config.yaml
intermediate_size: 192
norm_eps: 1e-05
positions: "rope"
bias: "qkv"
parallel_block: false
init_std_down: 0.00946
beta2: 0.95
final_lr_fraction: 0.0
max_seq_len: 1024
Each number is 128 + 32 x the weight over its row's rms, rounded and kept within 0 to 255. Layers, rows and columns count from 0. Numbers have three digits each. The size before them is the row's rms in percent of the matrix's.

# layer 4 MLP gate, 192x64, rms 0.163, rows 24-95, columns 0-63
090:130140115166105090130180110122089108178161102087193195119105105173111169145139123154135148140090108224154077119132132085121081133152118121097120117058130137069089145141103114176127104128152127
100:138145106145104103168162111085120140136135101091141112173181142162158100119144141153141172100198091098119120130189168073085195090105143098107121127074174110178162112120142110121081163107137192
101:068165136176099131160171078096127159132126126116121136168127138163078095148144114084140181141119118102122124071109150109126139169122163100117176162130212100149160150151064106156106138069169185
103:138158121168135169115100129115131134124064174124118155083128105105161136119089119101159140169135119150079104126149122180118191152076072196072128125115166127087120156144109168114184047106113165
084:142087136126131093127123130163121094142063117141146151069115162109149170144056126088151076126135114154115163173140118093154130141103127172152109120163120117122126099095202180088129136190123225
087:194078132105090097112079173104102096075099187091124132146171158131100169133125171075109177077137161140145089132170078168139084154175116140133135149114113123118101134170154152179164107158145132
101:112183103182084103123128102113133080148094071134073062128142127134147155115095136103126076106134148151088141138178155136155225169125090153108162163131122100147109108093147153160182148164118086
108:099137042113094175113144126061124070097154128142119106146122135139117128090098079172099118115124144130128129130113167170164119141160151127149154119106174114181122076172059102133195137174072157
102:126067139075137119129084171124143138127183150106116124079130171162133245061076094157102081177124105122111133146147116114101108140087078138115110120171129103141105137120135135125149128170173165
109:116205097149084150143102123131147073140150114169151088148154080096162146141138145069092159191162168110124094146133101109188162111149139141107163124176152088084133070138098096145130073126143086
102:118130125146128176145147020117086118115080128109100197075106102138115168148069120119174165108151121134135089083104149133130100170068090165115142174142167108121151097123168154109122126124112185
098:090112115131163107146131136166159162116130130155142157125148137090168109130083161107111129110148141076158070071084139062150181118138151137145142083157171073176125151128119160201190136107182082
103:187158189122144124155140112111110122114143152168093114121088145152132147068141171065134131111075137132090125168129121076049081153075149136188115104129169098106092125089127142178116109146185142
090:090156091148130164134118187108191123141117101138142130068095168080107123119144183117133119119160109109080121160130138078100174127122128117111115124138095090108206222104120139152138158089110058
106:122141064104105156120115119127128127145114139081167164139164153178096189126049091104128111162093096203097145086106093171124098160124136138105148139043145125162076111161116140083129105135120161
102:116091125109094109133089148080099085076154100156161134092167143120130108181134080161178195110104131199124167126124159161130159139127153143166148090110155177100143053108102091112092136183144129
104:101180094148122165112166150134201113132158108164129112125131113143132129193149143114125126055099179147119107137129110163183123138137108079143132100069165128191114098146095108052054105131096119
112:097111113128144139068105157121126111114138167124138200113150103173120138123112069141126144208142130107155093139100178097125178122076124181094152116123076072140117143069117125063151162186112159
095:100161116162113138135152115087096094094060153113115159164137103116077183157053180170138105074150106123121117159136162175167156119109133162115164168151114098128074151084155193133160137109091138
103:118147090101146082157125088113076150102095198125162094146146073185185089195142107132176147156139098137158127151101118156084108170066084154137158120154161112089102114091090117111159124096142116
110:143071083151071095192126090135123086140194164130119160095185159144133125072134138082137100128152085146146178096137188077162132116135103147143159123111098119148109169108170186135099122165130159
097:080125124115135096171132138131123179080136196076117118129195106100136094128133060148100107118093110140134163075117170131156148216154108151136140154103102127112163069150079193128135111131157104
101:070113167092087131174139127095111105136125111124097114149140091095137129136108068127122160101132199162125125115080180141092147106114095113111198082061140179175173108174126113144158102102153180
087:105118120095118138140116125169123132167131107095148147125113067107188111085101064106089147128195067101165145156116119083151125103079068136177143145174181122076141147110125134180152073142099157
097:135050142158158113110100123088202124094142081093130119148141057138091106151152162105104091120100124154121154166055093132158201181180126096101130134144111138123113131155091102108129130145166084
101:069126134088158119110142174131118103069112115135194129087148175136125116147133159091106108098085100181215128155157145143161139082118125110133180080109132128093186102177152126153117065145146159
102:099161129080153131154081148136112099128130169073140055148103110111142139138121119154157170102091075127170109066083104073162141196141116174143145160137129165115106125110096120178100153191170097
109:141154078122078140150159104082112125074127106127122115111189098190108124142159127134121161117097144111153106123121102197128151144159098127155143110049143039102114156167161130155157092202155146
094:127130056154082166100159122087172190124151084106133142123158180093132146087191107110138050142122068132089154108193106156137149100156133087112125163106161160112155126121160136152120107152169145
094:117194068125073114169126151086132114164122139124141084108158143191100111174145126119126160151089129162117154124116108107156179126113103134091150094115113142092118166086096167142118118073190224
103:146063138110121092176107027129114113109095180103074123146141092105121162159106114154103095177111102106169153110145149143177095150123123140129176124094166135115150159091116225131110136138113159
105:176202102129160156184183080137093118118151190073108099112091119150094142124084096130103094178088160142106138098100123186126151122159117129091128125076146074129105142082173131158101098120144154
097:159117117156048102167098123161053121089106152122112177106095125154117133120128109157092098150107140141228076137160117171176126150138131168151146145132130133109142065081120180131119115132125190
100:099105115136090113131165126154113093127124200115109102158145130153133098146126132107116209134132130083185093102075175150185196169178139113110135088147104117105144061111162176091139087167141119
096:150179094172112113148132087171090071127140177075150133100153195160098137159062124124135149166059075121172139141139111177130128112103114142168122104092129155162118090142097128097118149136180073
093:092113058143062116155106136146114162103104114115111146110065153110135170178135146171099160143088080183116141140180102144089133078148107131118177073075142165107149116088174188121118127120159115
103:126152111117090115095169119124108150109140148109121117131120113134131115141169169129098230050098157099156199111141168088196107173107119112137166127080137081129176164097141182104093116151121120
098:143151142119116228130094125138127055112171130154138140117061093121178161162134147158097127133110101166086124102099128155124144137107168070154159154115205106119075082162079145100138108124107138
098:125107101116116113136124143156227121116097115163131107063165139137142118146152133091100189149078127094138107156097114138103175158116085137169198069125116124119061115063090105128152112158094107
101:127123124148104136131149123115076111129131092085086097102182073150143160133110147151142144064154079121129134067126088134136110163176058140150214139117133072125118137100138206163161162154135151
095:141102116065152084109150106140113069133120133150187122105144086138170134185133140070118066110130113113175115176129115151124131117142121100085214177152123162158149142068145114163136183143142179
089:120097098078067118112125128112117120104111145149120119078149180054170157120128162158080134137170156136161174146193111153103103145080130133123139109188192111147127125072153107150140136064164080
106:090113082148127125126082147134127118134111139050157068092112139148084146140118129037132138115088142196189154155083129120152087100123102129132122139134177136100177153105097198158115102124180129
098:116086044125138208162162132065117137051128130132170102099144141152144091154101172107135109165145103127090118048080136111121138150097157112077148173125118136112148164085151155160150135133124134
099:131136079135173160128172145139178128059126164142119165111171135134163077081061143100169104128129099089129132135092114118182115111133144109120110155186085064153080148149146165088194145151140102
105:147104159081111137122094098163093136095119191092168189081126158146151105137108125179176158154130150172084097167166159126090129157064100150111121152085109071122152077102124179151170104119101133
098:149168160159080101133189148070068147133092129098134131097134113117091129141106162130118128101144131147147156137204180148189111175110077141062135115163139048095117098119135127117184165124116114
105:136146118172086138128148091134106110139138158166094123150090134088158104128050134097143156156131125112178107145149180149161098113070162184157093077128142076164090100082167152140160103075162182
090:155118141097115140145068084097162077129087100137168115134183156121132126100104085116210073101128072173098189119178144169131172162096123121129123147130157132126124124135112090070143134167186155
110:085166074171114113150110150140156141114131118137142148136128086097096124150139106154207122113141153148156102142129175112164183131097130116116109132101138124103095065099064131032098091197179139
089:209099161122138175138111090105141049086117088121157088075095088121079093109160137152144138121181177142129153093131134129119119126125105128126115073146134049161173093117137100155149112174167139
108:119136162151065100104131138152180121128167119154082066148114106182151165122072105121100118100084137135134143110077073146158098160148143149089146111103236124148140099095129096182131139118169124
089:087064079090151130131098204169149128117089067125127151174139146109064154069147154135141100146144121126139128122088133107086160099176182131110083204135104131086144148105093146144096143131140158
098:113155106135118147156178135175095140110203151097096158176147118161115139134085126164168120144062147094198148083105124133138139123173130103138160099106118115133049092135125102148160055089103167
103:114144114163129161101075143149168134127130107142180176121121179178206081157140159101129171084113109145101111134091161150133133138180122121159166069110171068072081111125130103093120098163173117
117:124130091116113128102129154122124099106178156124120137173165147084097160127058091130136150131127152168093184120126197131118134181117162129093175107086216078128079095149081119129141095185099111
101:101096128171113171080107102126158126081134111099092084171150108124137077128091090148123147092119134136131122109138143144105176119128142118130111105161103123092090153142129146094150100193255137
098:174139139111026095101091130140085128119123125134109186061129131115127206086113114158191109136152118178153185131136130112139145178095120163146140103120101162176110107099119115086164106146160148
100:126134142133098135090161106109167107158104136137071105191092074112109144206131128099184086095126070138150162133138142139117097124152184147098109116139156088124130029087130116131134112157185157
097:140116084144109168154130101058133147153146153106106117090157122175149123157184102123070111140090123136169132134141072144142112101143083150152093167093159130049168166073107119121094100172188166
090:137129042108103104099141203114122133100135128103135144154148143169120181146141139145075122152097167176101160114171075158096155128128095144167072168106134141120147132139133157178026125098128130
108:117130134117112194170093097113141141083109122123172137104111089159103120102136167128138148147115133189127103193135075084179144146129082031113185114110163165134109137082124152075122094088136162
100:091115152134155123165143128102143132070106138121162116138173077146162114074096113159102145110153118104164163094175104076120090129158051138154113153167117140112190120088093149177116099130079209
088:056157095105140112147129129094113132158213178135123153192092136171151068130135083118097131139068146110131142141152196141156111182104104129118097122102125102183123132122139120094098098076076152
088:131130061127154145141171169130109146183160061173183107138090180115108146040098174104142087135163127134120123085128103122164112100139157110102148163154128142123138123106067110114152197113082140
099:101112105132129132150073112079106112123125140149148135139164152184101107136085164129158064140076106161195206148090174131133133129129114164121073105068098083139126123100069107187120108156162134
083:203124154123096135155112088101084186159120134101078130154093091043131135089124118117134122095121164139129109152129097169157115133088111172096146150148127075149098195142165158171144152088135193
098:177101114092105169111082141133154147143143142078136095145182062105102162067124098062141070157154134125126137143135196134155189095109089165139148145135124175124100147132132165122194104137095162
094:090130144161076097155168088128107070188135136103121158158114081105138137123088138106165137098182170164086112089125139132121185136081141154139122136146129091119153065197109081109166070140142171
100:130103086094152155117120184115172104109167112129097154122147153155238155143120128096092070126191098118095080138172094084133155109118128140126136168154120117106104165071152181125130127107078159
106:145119080111131146109103127199110055147190140106115155157121153098167168152098087104123103176075149122130083100079150105137175098150139164136107159125168078139101121183081107090124110169164162
099:096123113112128108099150156130117129103106158123137119104127089209182107177131121117130121095080141153208106164058146170115104136107086102161139120087208096120134164085078117157136178155108154
# layer 4 MLP up, 192x64, rms 0.157, rows 24-94, columns 0-63
095:084125147100129143065049153144117135172132114166121122128175141106147069112168114181145072072138139156101121150066111176112146107156102142097134142111155093122156179126054137105145166075128136
094:109105202142178152158116126088122061100102157114141127149098133104144092111128142167154102089141138133142188153101189082134108118081118099069183154131201082135076124148110158132141144110157174
110:146119072142123092097099173117104185115168131169167186137176121150116113121167215145122093123097128143084070161130120148124124112179082123140144136096133086072107162157126124142121066092170095
087:139153158162171160104146157122131107117152074150080150176132093058155063157111085172115143109191094126149096148102138120112129103126131131143069175142179139109154193153099106148111126076070116
084:108163135089117087136120107107108186130107188061108080120179133165136119141176103103127179131101126165133139110132169097156103137098131131125171070118200090090142140094106139147057153168145073
084:143107142124124106169167176147134114091144148147080152099146184105175146127155117119136174174129081095135146129192120115089108147055058116084105147163110101189082193110150145111148151100093122
093:164099170105110145101123100135153176103137138170141176139161140074113138104156109115179120117166114175118183137148129144101112152165108142144078083147107209105049088109105108108094148094125201
110:135063193158174137134128102146133112131182154101142125092180130116064142143147167095162063126161136140148172105149113082118154156087106087070078162145093110095156153106178141126157124086148095
099:150110108076140168159065170132124101119130172073118120125175137124161165136088097156158101136109097132116178100121133142164116144061109171068125159088199110127108105137146121142135067106097202
115:145059204125091128123110149097113092152143109121138172132127153180109152108116115141110148093100070134120136152100121143045099124141128155231094097160123130112125130124167137118120154178145204
103:103157138100151165137131129148157143108103098132106122132106093134159106092083076111175221145129097118130082076089140117209125108167197124111080128156123141140175155107124102066169168136103127
102:077147170176132167178137127118122155110156106092124099154077054127193117145115146159074108090103170143181149083114134168178105183139107095119155090096165135096111096169105092128101155109105131
101:135072132083100172152134043116109133195132112094165101087110111154090113118113086148168136118181136127100104095101109115156135146086165118161143167133115133096070139192140176165127107168186103
097:130152151193119088112090184139139143130119102131123207110140148097163183096094115103068156127088119142110066162095158129115178099127133111160099076103136079136130058136174100120099089097151130
101:135160079144172114174102075166122156094125107084088119103187098107136090144193157126094105132138091126154114124100162044133132129064083128133120135147120146129160145136111125120051175186155134
107:159100121116173176148152179133131119133087109132117181155100142075110144131095087147092155130217122081137063129136117127110130110141150150081107147166102125164129149089149113133174145087042070
106:113069116132111085106084104122069108139058102095158168147122074154078120100133084124063157151147141110131176143134180095137140149153169133075138187083134157109123156093160178164143101118149142
106:161144137144091115148138132158067134117110139169135117055116059109129105162198146178116128121124157116135140121172042166169174140162130111070109167090146127125139059145120105138103082103151156
097:160080114090166105122109101141188156102188164086115144118128123128142139064142068078074112206133157121163119098117108106125085128153090082150150122152163134120164078166063118121113136137161160
102:150090120149123118132111098117099076117182174101184119164145164105044120119138101128091107159113103154096158119139108152158222129167141123123067097112073130157145148093151100092076097148155147
103:136104156135066132116112128144064134148134132179160116103172163097067149175083093114141093140104099164168173129143088181086115140162140201150126089148151174111158075131117088103144120142083087
100:143100117109074146094058129100182120162147121172179122136113121175113148130134166122196123083141121110077086093112174055090147136116164074101135129134101117102136147136148142187091191117096118
092:085174174105079149187215122126114138118083091142099147166144109137133134196117085144137185104131114077173079127132131132160161134151099106103140116115118133140139088106087124160169093058092143
099:099118137181129131143129103161100175094115111091090134150146119166094106155173124114102201115096181162123142130156172194100082147158151174126146111059107033176133105107131151126128124152141104
092:129175097175133147044167175121124129132143131132125137133079126108131130085106108126113157144163130131158060126136074102186153147134150115127041134170151090124073121167173151101103159056128123
096:126133115122112190186143105128154121157163161159097157160089187070157120119132110116074171136087168168137128165107133184090058078126069120092117130112122075156100132148094091175134147103134139
091:140092080055132158100100125114166104081114072129142118150098071151139104137158182100085166114153173059096135109133139103132147168123145083073178116153142169116166120106086123098101163142166090
109:091072126100115172092153101098105149135153115084128091141110107089122134161164130168118146127165108082112085077117209085071160152084131186072139123202138121141099131139105108132112183138151110
104:117107152132125109139080114125124068113135141134099129073133107094111102169131122163114153147122137140118165156138127165115089158114180158209149199097083158159103072170098115046150171112152075
099:194172143052131183171118122066141077133092128174085124167139118185141155124083079178142111193104133151087170093138142148117162131180106182107134141129097121111136124105115114160143107125121119
102:149109153130176124109101142108101107138092160097085123098126141129109221167096069187069037161101145140168151098111113173182096118109114177120119105136136131105125162142140167111115154123157160
104:175117153129126135169158096167133099102056167115166040113128153143131111162073086147148135138100101107155147121181149184091144113175128147142150129107101058147184126086097155184127117112148130
099:070146149137082116176180136124114171093086153157122209106117142144153113109104127130110118096143133116113094125117173118127174184111115083045147151124097134134047136189105178147103128102106108
108:122145157140146133107122153110177122133187088145114196064123146104202121098159113110141148073148124119094097091134121137089188114141156181188123195123146094135133140155133069115110156095071144
096:151140142114167141051151178139119114184073070116097147149131104127168110102162108141105105087184122153119115118171094127130106107182119154125137080212113125120152143147149053120175119114086162
097:122091156157091136156122074137149114183122080125158120110105065137153117084102142071183083092131110039168134134092149102112088130112161106150122140118171111223145124154093104136151135112136104
097:131169128188165129113085175102136079089128056149179124150137107140104082190120198061140131136094111150175124118054163128125129171132142126144076163125146183116132109131109092137150123113109104
104:141149120133102157100136147160117081073125158123118139121133139148125139185183093101082149066131211167131167134118151147109143208071145059114135118081153137126099126126091116084137081183122122
097:134168117142159119112199170129145187123127115144089091134160136122139112147191184132086166120106151103072096103152129104151203145130062064139124082132099115077145125075142142125159127113075135
097:106107151121131089105105086162168138106158158100164143206108164152066093099135127121115172217061204089165121095141154127122144141113132100156090097078122082141147122139129112089136112133147141
092:133121142136112141080128138176170160114134137132120129152184149130094158112112164131117168121140089152148156152068131065122130184115129108112123173164129168050102178122072077141107055084160079
093:095092126038185150109147189103150104098140063146212138127104112085106117161114125115074114090145133134120176111148156129163152161155153141119177173136138163138152136105143153134148067144146083
099:159106181191119163118152115121194172129142097193132156120107166123129082129101130137082155149158115095092062134180116128078121089149104059149154153112067081162153164146150128125136096100137138
097:160115136141170163127182148072133166130147090128179135121151165131180115150137145120120108113162079092070115072099130106115131075117148134177091160140108120146163177106233099088101159148129108
095:072166131111091129121085164123159134198103023130132152119136142139137127086170158110124201091127105142092128119152145114084170140129139086134133159126116181119100122110128084106051156077139119
102:132159151168124115235161103055137137097180118128091108141122166138119133124101106098116128098093136111133154149145138160098068112159067094157160078161178132079112091138123197118116117130100120
093:084200175155116101118152174106120154088095085098140136113101142110113148137087178125086133096174090133137115166183166138120092152141087149081187107174172075074133102112147119096157121093119095
106:122140095127090135116112118099100153145150138173117113187112177093143142138054106098127187179139159125145102093109152121185130108107190165142150052103145081150082113080173146142130078131139176
099:154185095150043094143091082152174182142101124164094149058158126210134126143133115123166144104095159130130135111189143152128152116133100103165134097093103138134130115103101118087055137156122114
105:140109106140142177098135160151082115087127067122177135121123107114015100101089120110148128083187152119146101138145196120143144142152153101119071150130154150158131095080095123163138148152075092
089:132121162168175164103098126101151103092152061133117083107096108139094088096174167104166157142161173099110149076139154120139067150121133084158125111159103108152197122144151061166106140142174083
109:177190114135105106093144146121107140091113115174121130127124132120102158085118137147117134093168184115153167101175184149149152161144167081024140089134156148107118130074100070167121118103075112
093:156186123173125131165078115100088168099135105093148145095177148113162118150139153193154170114143121153084095097078127160156053107068113143131140136155078148138159142174080111144092087174133132
104:168172100127151145204173117142097143069159138150119159141158114130125135128139125205105123121121158094142132114160110131214092085136079091120131102122124111089141169028128112101079134158134124
108:149137141080203125132134158112174128149120125116144147201110148121112112106178126190189133104153148102137101095162116097149107077164168054144138093175140078054155131184137122122123100123130121
109:149103158113208125147103058132167172169134120072103168067147168157094146109110115133148102167084085165127097132127101161121095113160065160154137119146122156142144179116207166108142121131128126
105:060138185103159148129131109062132105133113112111153147122112144125186135089129137136196075094166088142097155090147106131086149110124113177183154136162131103087142167146186149096171106143198108
101:142115126100106112135127066149114074105160149153086149133144185171091139193100081114145172148127139172101154168147199128122130193128139086130074101121124117146138089115080081147097096157095185
100:112153142137098079133052171143120121121163142111184138099198133129106147112120137106083160151109158161090143165109092088128163143133097088196139098146134110091172200145114125168124122146086056
101:081134157109148136113072153090136079133150082095091137098090148169097100121154071150149123160103149164143079100107078157113131158146096147092117121108200172087090119219080131152145141129118117
093:093131120144125137119159201127115122107113118087138195131108156194082119151118152097071095143086159116069133119143078156079099129178128165193128188111138136153102092148134088106078138142081138
105:057178138157085088142100111111150170139155073149068115167149077143129126138135131116119149168150094091122107120148140144206176131164161122092131162144091149084156137139077105127060137093079111
096:120147152143118137124138108081172086130139098120133132146121091153117120088166146123190145113153097110128155082117124098114153123207156073111127223167129147128120129128045116131041129093078135
093:149075126105121175132118104115166165154119104103153090095074130051077141135127121136071122127159126105101146199146123100176107101148175096101165165183108121136107121158136131152178202158112087
090:127134188160098160156107086145115127091085160123079127210166128096089128122156111123159149151124131050161120120069151118147109178160184110086140138106121132181136168121072100104103134088160100
104:061181122173224170129160111138102212145132091102100093132106137143107160163136130143051131134159119101142093134157100135084134109164094113073115148131121142130108129135182078102138113120132167
080:107148084080160137154113179138122084094113128199203140092118148167167073142129111177144150126085100117157089130120139112099153067133173128116077095098129175129101059134114106134114172140134084
103:121102143079103136182107069157093111067047144151071138122129133176152140157155127190146147135093174118134152088129092138119115105125146164184055112120145100091169102123098109145105115138171090
101:091120145096136123144142133106126147178118099092118108133131101149148152144085124134154183042199118076105044106113131154048164150079148133153159142190099127140133124094155136135154116074134151
096:085167131100101135115127163197157133169110134174130134094132073129127150085179113125098179133121120157160147090096158202168136110107076151158176115113112116172126145210118109151121123118068083
104:072170164130116135178202122115135149110029129142121062097144104122093128132161143145075137099156105154166153134165108164157085147107106081126131128126131136104124118152160135104064181129065120
# layer 4 MLP down (transposed), 192x64, rms 0.143, rows 24-94, columns 0-63
094:127090149065177119126135107126136205127105153147123136121151183189092139115099119097151156190156161141130145096138105095123203089092040146120113144088127150118109089137162116158087099122107169
102:080153147144125136139124142154123106195117111165098100177177094142103062061132126133143105091151097124173189146100128104126108081127132120118162103116175153156128144169048158160049150108120135
108:176103091154180135113134093102108116144203101131178109093068095169081124148114141075108134116157189116163159155107130128099175077187102151070153121090127086125123146143141138152117129153181099
096:165157141137133114122145127143152089165115127118101169159117111126115127124171177136078141165114167086133196091116096119109039117122168131072085093144097162150112123160092106095099145152227101
084:099139119098143143125128146160139089128106077137149159114107154124108131121160186088085063136092094142109084201105168183174124140121155148133052141193138181080137140101086171108099145101150117
087:155123147147157128140084104088113114180173174139120103155093123077108133212135102067103131110102176150187144128088082160056156122093107111124152175099167133158116125155160122096135088076129110
099:119140146106092130140124127199190111078134143138172092122159097115141091127104112179121148152125149145085060148133107126144120091073204086133134064110169116130160102135137157207134088080139134
107:071177070175146177131137137115125105123115082126164085099192086172127145106117167139105096122117150091155169161149086113133092146135130139094114122083197093164061147140157121124173143144121069
091:084149096190065115107150153147097144117155128148120146167106146134088106162169151123117135064107180117129140184136088135126081128131145106201074120113166085140159096129141170133100108171177060
110:166116129107080120158095129149130175110118103097121108142120088124109107126138142149126121149075085108144190096101102243150141143104152143185151151122127113153086098134115197104137100099194067
101:155172150128107134101129174107150172170114117186087076127104128188105176142118155163108177085110088138071109113099117115156169137156056089113145113180096141100160117171093086142137160093107094
102:148215136158086132124077107093100144155122129102125084153097162180093093109106122092141084129145192133170141121134143131138172161111153068135109070103066100092141108149135158192151137171150111
106:111176131118134098166108111156117094181175074155118214089164154110090128110142130110140193127122150163141080130099142192131160150104130164051103129115146113127147121114079125153152094093062138
094:065074138099116166139155095131174103119102149153102141175161102133117097128156097175176136134164124127136091126084103078136093086077106147086106143157176183099081198107114150130181152162117149
103:146084145106089137155107095133105130135114114104131136112138098162114122109088169144107096161118194159116093180119109191170132042071171163141130177174115162162113148112063190121121111098161127
107:102123105146047146138121105155097137121119163136088109141174155119105114096151168135178175135071067139180146074154160176136120142122138141187120098124177156116084116115061103131095156129192101
105:164124179088132097137096145169118163061179174126136114104116116153163120148143155158090103082186127152171153133126124167181092145129105111117176144069205091117072103159122138074123092127128119
111:166087114141136136142150144136099113140151195156122207127096107107120105125069108106160092084112165169121147112138168138148132128088152130100115170072157145168088072172098111068152162156122054
092:063134106179084174184155066105154082122191122191132134077113161145127090119089137145123149109122133147127126151134137113136125099072110171113143111110182162161113118069062100122175146122143159
108:114228119158129149140091160100135113141090125125150083128161162123114083126153216183133136099106082108132118141130109097149185093154055110125142080139156104059095166115114116121135150164133125
108:108133095118132124091124109133088137155127129147167155071109115161120185168145096154135192174092147133084055090145107163135128092197126093158067120136096167163133083158103131126208103142126116
098:152068139167153143137139103104105149080174136112127171146060135085123142081146114177121071116071124129156135196156104106129106135119110133080146114065181120150186113155109144160174145148169082
094:136172162118089065106132115161078149164121090185108093153151130151103152160180099186145144168108105119087036099108065131096106193154126145151164135141132102120167098150111104112130159110138139
097:146161134100096126099124134150134113104109115130122094157137173104123073125179151081122142149060158155135099085124154095136136235167146105166130109139086186119134144071051133155135142179122100
094:085123139149062081128141152106085109111136109153096092118151131200150130116174178119122125109169182109124189150102167149096130181169145111117125101163120138087175127121086084157146060142150190
098:181098128155150110123093087100123102153144148101167126097124143135096163099179200130128089139123134101062148105117069158110127092110153160149114179121130134093083140178125140125184082151221151
098:155149097173166140122134114106140124148171187070123079120163108122152122180127059218112086116119102105095131083134065127098193107108178139120119161125172139100121119111148082163140142163128112
102:159089123125128068158127067048092142127148185093125128185155121114102103120110120096154150136144173120161114094154094165156098163101168129165168076108209124176155076129147130157105116123139124
104:047160112085093137132062122179190114169142141117143098149135162093069074112151128122129145093130166145089123129206148134121093139188120104127141112096095110162118164104146147170171147141085150
094:129118101134070072102105169146050116191132172183175100143136143107201140169145123110168114159096107108116132108110102157126093168123094158133111146151070125130137139138146083088168178094123173
099:094142109167088096097122167121103096199124107158198147159140142119082118199102128171067171141115135138098117182153131147121080131139103091167105110151093156183112139110104138132053147127100099
102:162128105190102130128170137151095094215106110089131097116060152132100098073093169158155178144112166121089147113123163101120107092150119079148104105106106124133102147200179131127110171141153167
098:125149091158170136150128083089082084103124142196139131188148157054215081098133109120144080153103190092107148172110105121122138070122164129158103153107155149150134136137138108107087108141111105
111:150111105137122130142125107159149133103130192045138113156142152129083125175093099081134155103102106181146205080133144209129069137153132120149113102101110113201104096144115145089094147110157104
093:097116115118095061118097102167115136095181121076114172083133193172131123098153170115138132165113162183177161085083174181145147149091120184103149108126155112086178133114118144106125082134157129
096:134161130098134127134097145167168118043138129061143149100121078122155125104151114178065084143126144177171081139134178122083114133148171136132111084099120122105076098114144077174159158109172171
099:114136090074145127104149137118157061154150205171122144092143159114095136121153091144134146085210102113145153119142142105124107148186120103108109114148062154127102161083157151131149156063109197
099:139136113131078069112142065093061081163133138192112077166149146149142111161130152183117170140140070184123131120137174155131179117131110158110084178130125110138093093111090123150135167173168136
092:112137092238166129107092086096115102186094085123163128126141154124105139137140123093149139150123097088128130192115165087157104106186132173134131053099086115137118179100102148096137144161105124
099:162151084152141153152147131095148086106171113135114141096135138142108103078106186120139150118103182163163068102182142150128106148110132137106131044108198152094117115131122086185158066089121175
096:111142117134067114147163121073139152096134096118133123149125127088149134122139140135133127124114077134185129114153230151133113169119183178122127065162044131118123162166157093087168100088117083
092:157094146131093092104164109174119141104086119222105117142139109089114150089123125134128184173135146106106106102177143067156134118137089193166103152102143055136116163122091118132175086124178103
100:226143158088066127106114137140125123165161150137136140094122108109064128107137172111110158137107107170134107105139107156121186102096107107145075133087164198091102125191090145153122160119142070
099:206146168159148118059162135159111134204084131098165101066121091195126159118160143131109091133124119175154099115076121103093090164151166097146097147128086152162136134128135086129106105099158135
090:169153158161077113087090184106136109175079113080104147124106108146159144076138142159162123155135091177138147102144144156135138186118161143092128060193175088129108148100112100161068083108135136
104:107154095102145134120109162145125066074141109109145158112134130083198122114075134161109139132116128124114111069187100141090168099096168177212156104127083114131127175121145181105181092155151106
089:151087171103111087117100128113102197176102124139140146207066153073103107156137068141139078128185129126115126138130109115177115125172146095126103197168083095140102171162156108135129167121117118
100:125174164144121095153160107101118158196148086103130120153117139107196135124186130117034133098142095098104095174152079097125152076155124118113110150187144153099109096153130149159087157153075102
097:139138144086132103107127180155080100095124183143093175127132127109120133162104129170099044146096106154096091130111131203143111123118109155089113163153110162073167123126218132130138170091177120
105:092072108138096122130122160119180154127121147143099139115098180099140159130113061124117224105165135113152141112086136128174131098053112186141135120117114159112192095139092125075152175127166098
096:121114109154182126141125133151121149070103076184112113144135147089143117181101097132119110102188174161107181110118098097121092081185092175121176104119065095202138136142144156121115121129069109
111:149109162125101089125125133159099174162166113127082139128143159148159169085151108154136163153085024163097126102131132070134121141136069152104132183111204126155143128105120113140148093178096077
096:090120129132133157098122102174167177171086121120103164127087126136079089124113119142126105179093151136139223151090121115070190181151179096157078154092097084142097107135141098087137124143127142
101:189074144166123136144158109077141092117150084131138180118119159149167127143176109128121140121072090112070082198096157119182155078143141089072122171146108163134106158112117146141129133165082081
107:125155135103148163115134130145125110154098118140139135104148122161125088117151110105146155180127135120102166094114108076107090155136133221062084153125084136214152187043127095076159140121118119
103:111157129136153186124168119083151109050108098105142136075093077126164123115106121138124067103149125168123109093176104136094135216115166082111122113166143120120141172132176127140169095110077179
099:135141121222173151116130108154149109166096127186160068133113144061184066148143116130138118117133153103138185072117099113113103103156150138137115169102056121133095156119144112127110130135059095
099:143139109151152149129155144107102106117159117185163141171160108146130121116098198144084126110153144021121087151173069148145084054143102163124163164123104141135155140100153108100107136112117060
104:091164134104155154129120053148144094094168144084140152081139121101130164056062157123154112179105092126138126099130131165135172168112168146180071132138146139161145058127098105134170116091173123
101:099053112147190131164083129134152118061131159138146163098151095159107089145162092149081098137149149149146110186079173136134096095130141172089140144097135162129090124149141157161110139106073053
092:110121098113078131169166109077115144119135101154130061171134124183131120185147059123112138082150132069129171161166185092156093132202163134153093133112173146105165101171155126142128106101108126
106:173136109090118103155138121158119107110163156103078089165146107094112138135129117107115152109137172197183164129155101071106086151134107169076156088107209150133142097104171143116067102089152179
095:128192098177182167146154143088075125117161172179112083106128097143154115163123149098103115097142105147130101137129120113107134129108171087054129127120104142084171078164174195156080146123077116
088:141156162126105099078134089155078150171166108156108188072127168107133098070122102074152145111140123174142150137099139125085180133125180103143102123098169124103218150123129153179158088129131096
092:123131098125147091113101117164116139061039086122150141120184175160077106117130156046142180118097100181159138079104144128162122100142174158167146116182108131135134145137161135136151123121141068
102:120109136162046093144088130135145103131192121135129159149158162129123086126125202101117142122101066119167156117068150139124158102122137120154145127034138204183122148120126076136122113114170124
082:126153088110155202141123110151190099093143177106131112061140090158177148066184190068163129111110140135143127156145106149126141115085096153116112094143154104149119104102070140136135070149092148
102:184157174067151124132105190165131159127169148168131093136147121119126054084098112043108101112117117146149111131127096076121165162119149123198125149122146141169132155100084095088155074142126129
098:187098141105139115119147143098145155098154171122094119141074170147107137192169060108121088103121167169103152115084096165111147136143171057087119083191156113130175124166137125082145124126145082
097:161128160126142134169119093097174122131115086104160144126071161132077109192122133091089130099165115072094156164114134116120137166152175129081073111177148182057135154143102180086145116126180127
103:159113143135137129155073068139179098133140128151039146119171172124165100157118082152126069229136084123113149107139107112118165092099103102137108111126134153109160180125106145167121137087147170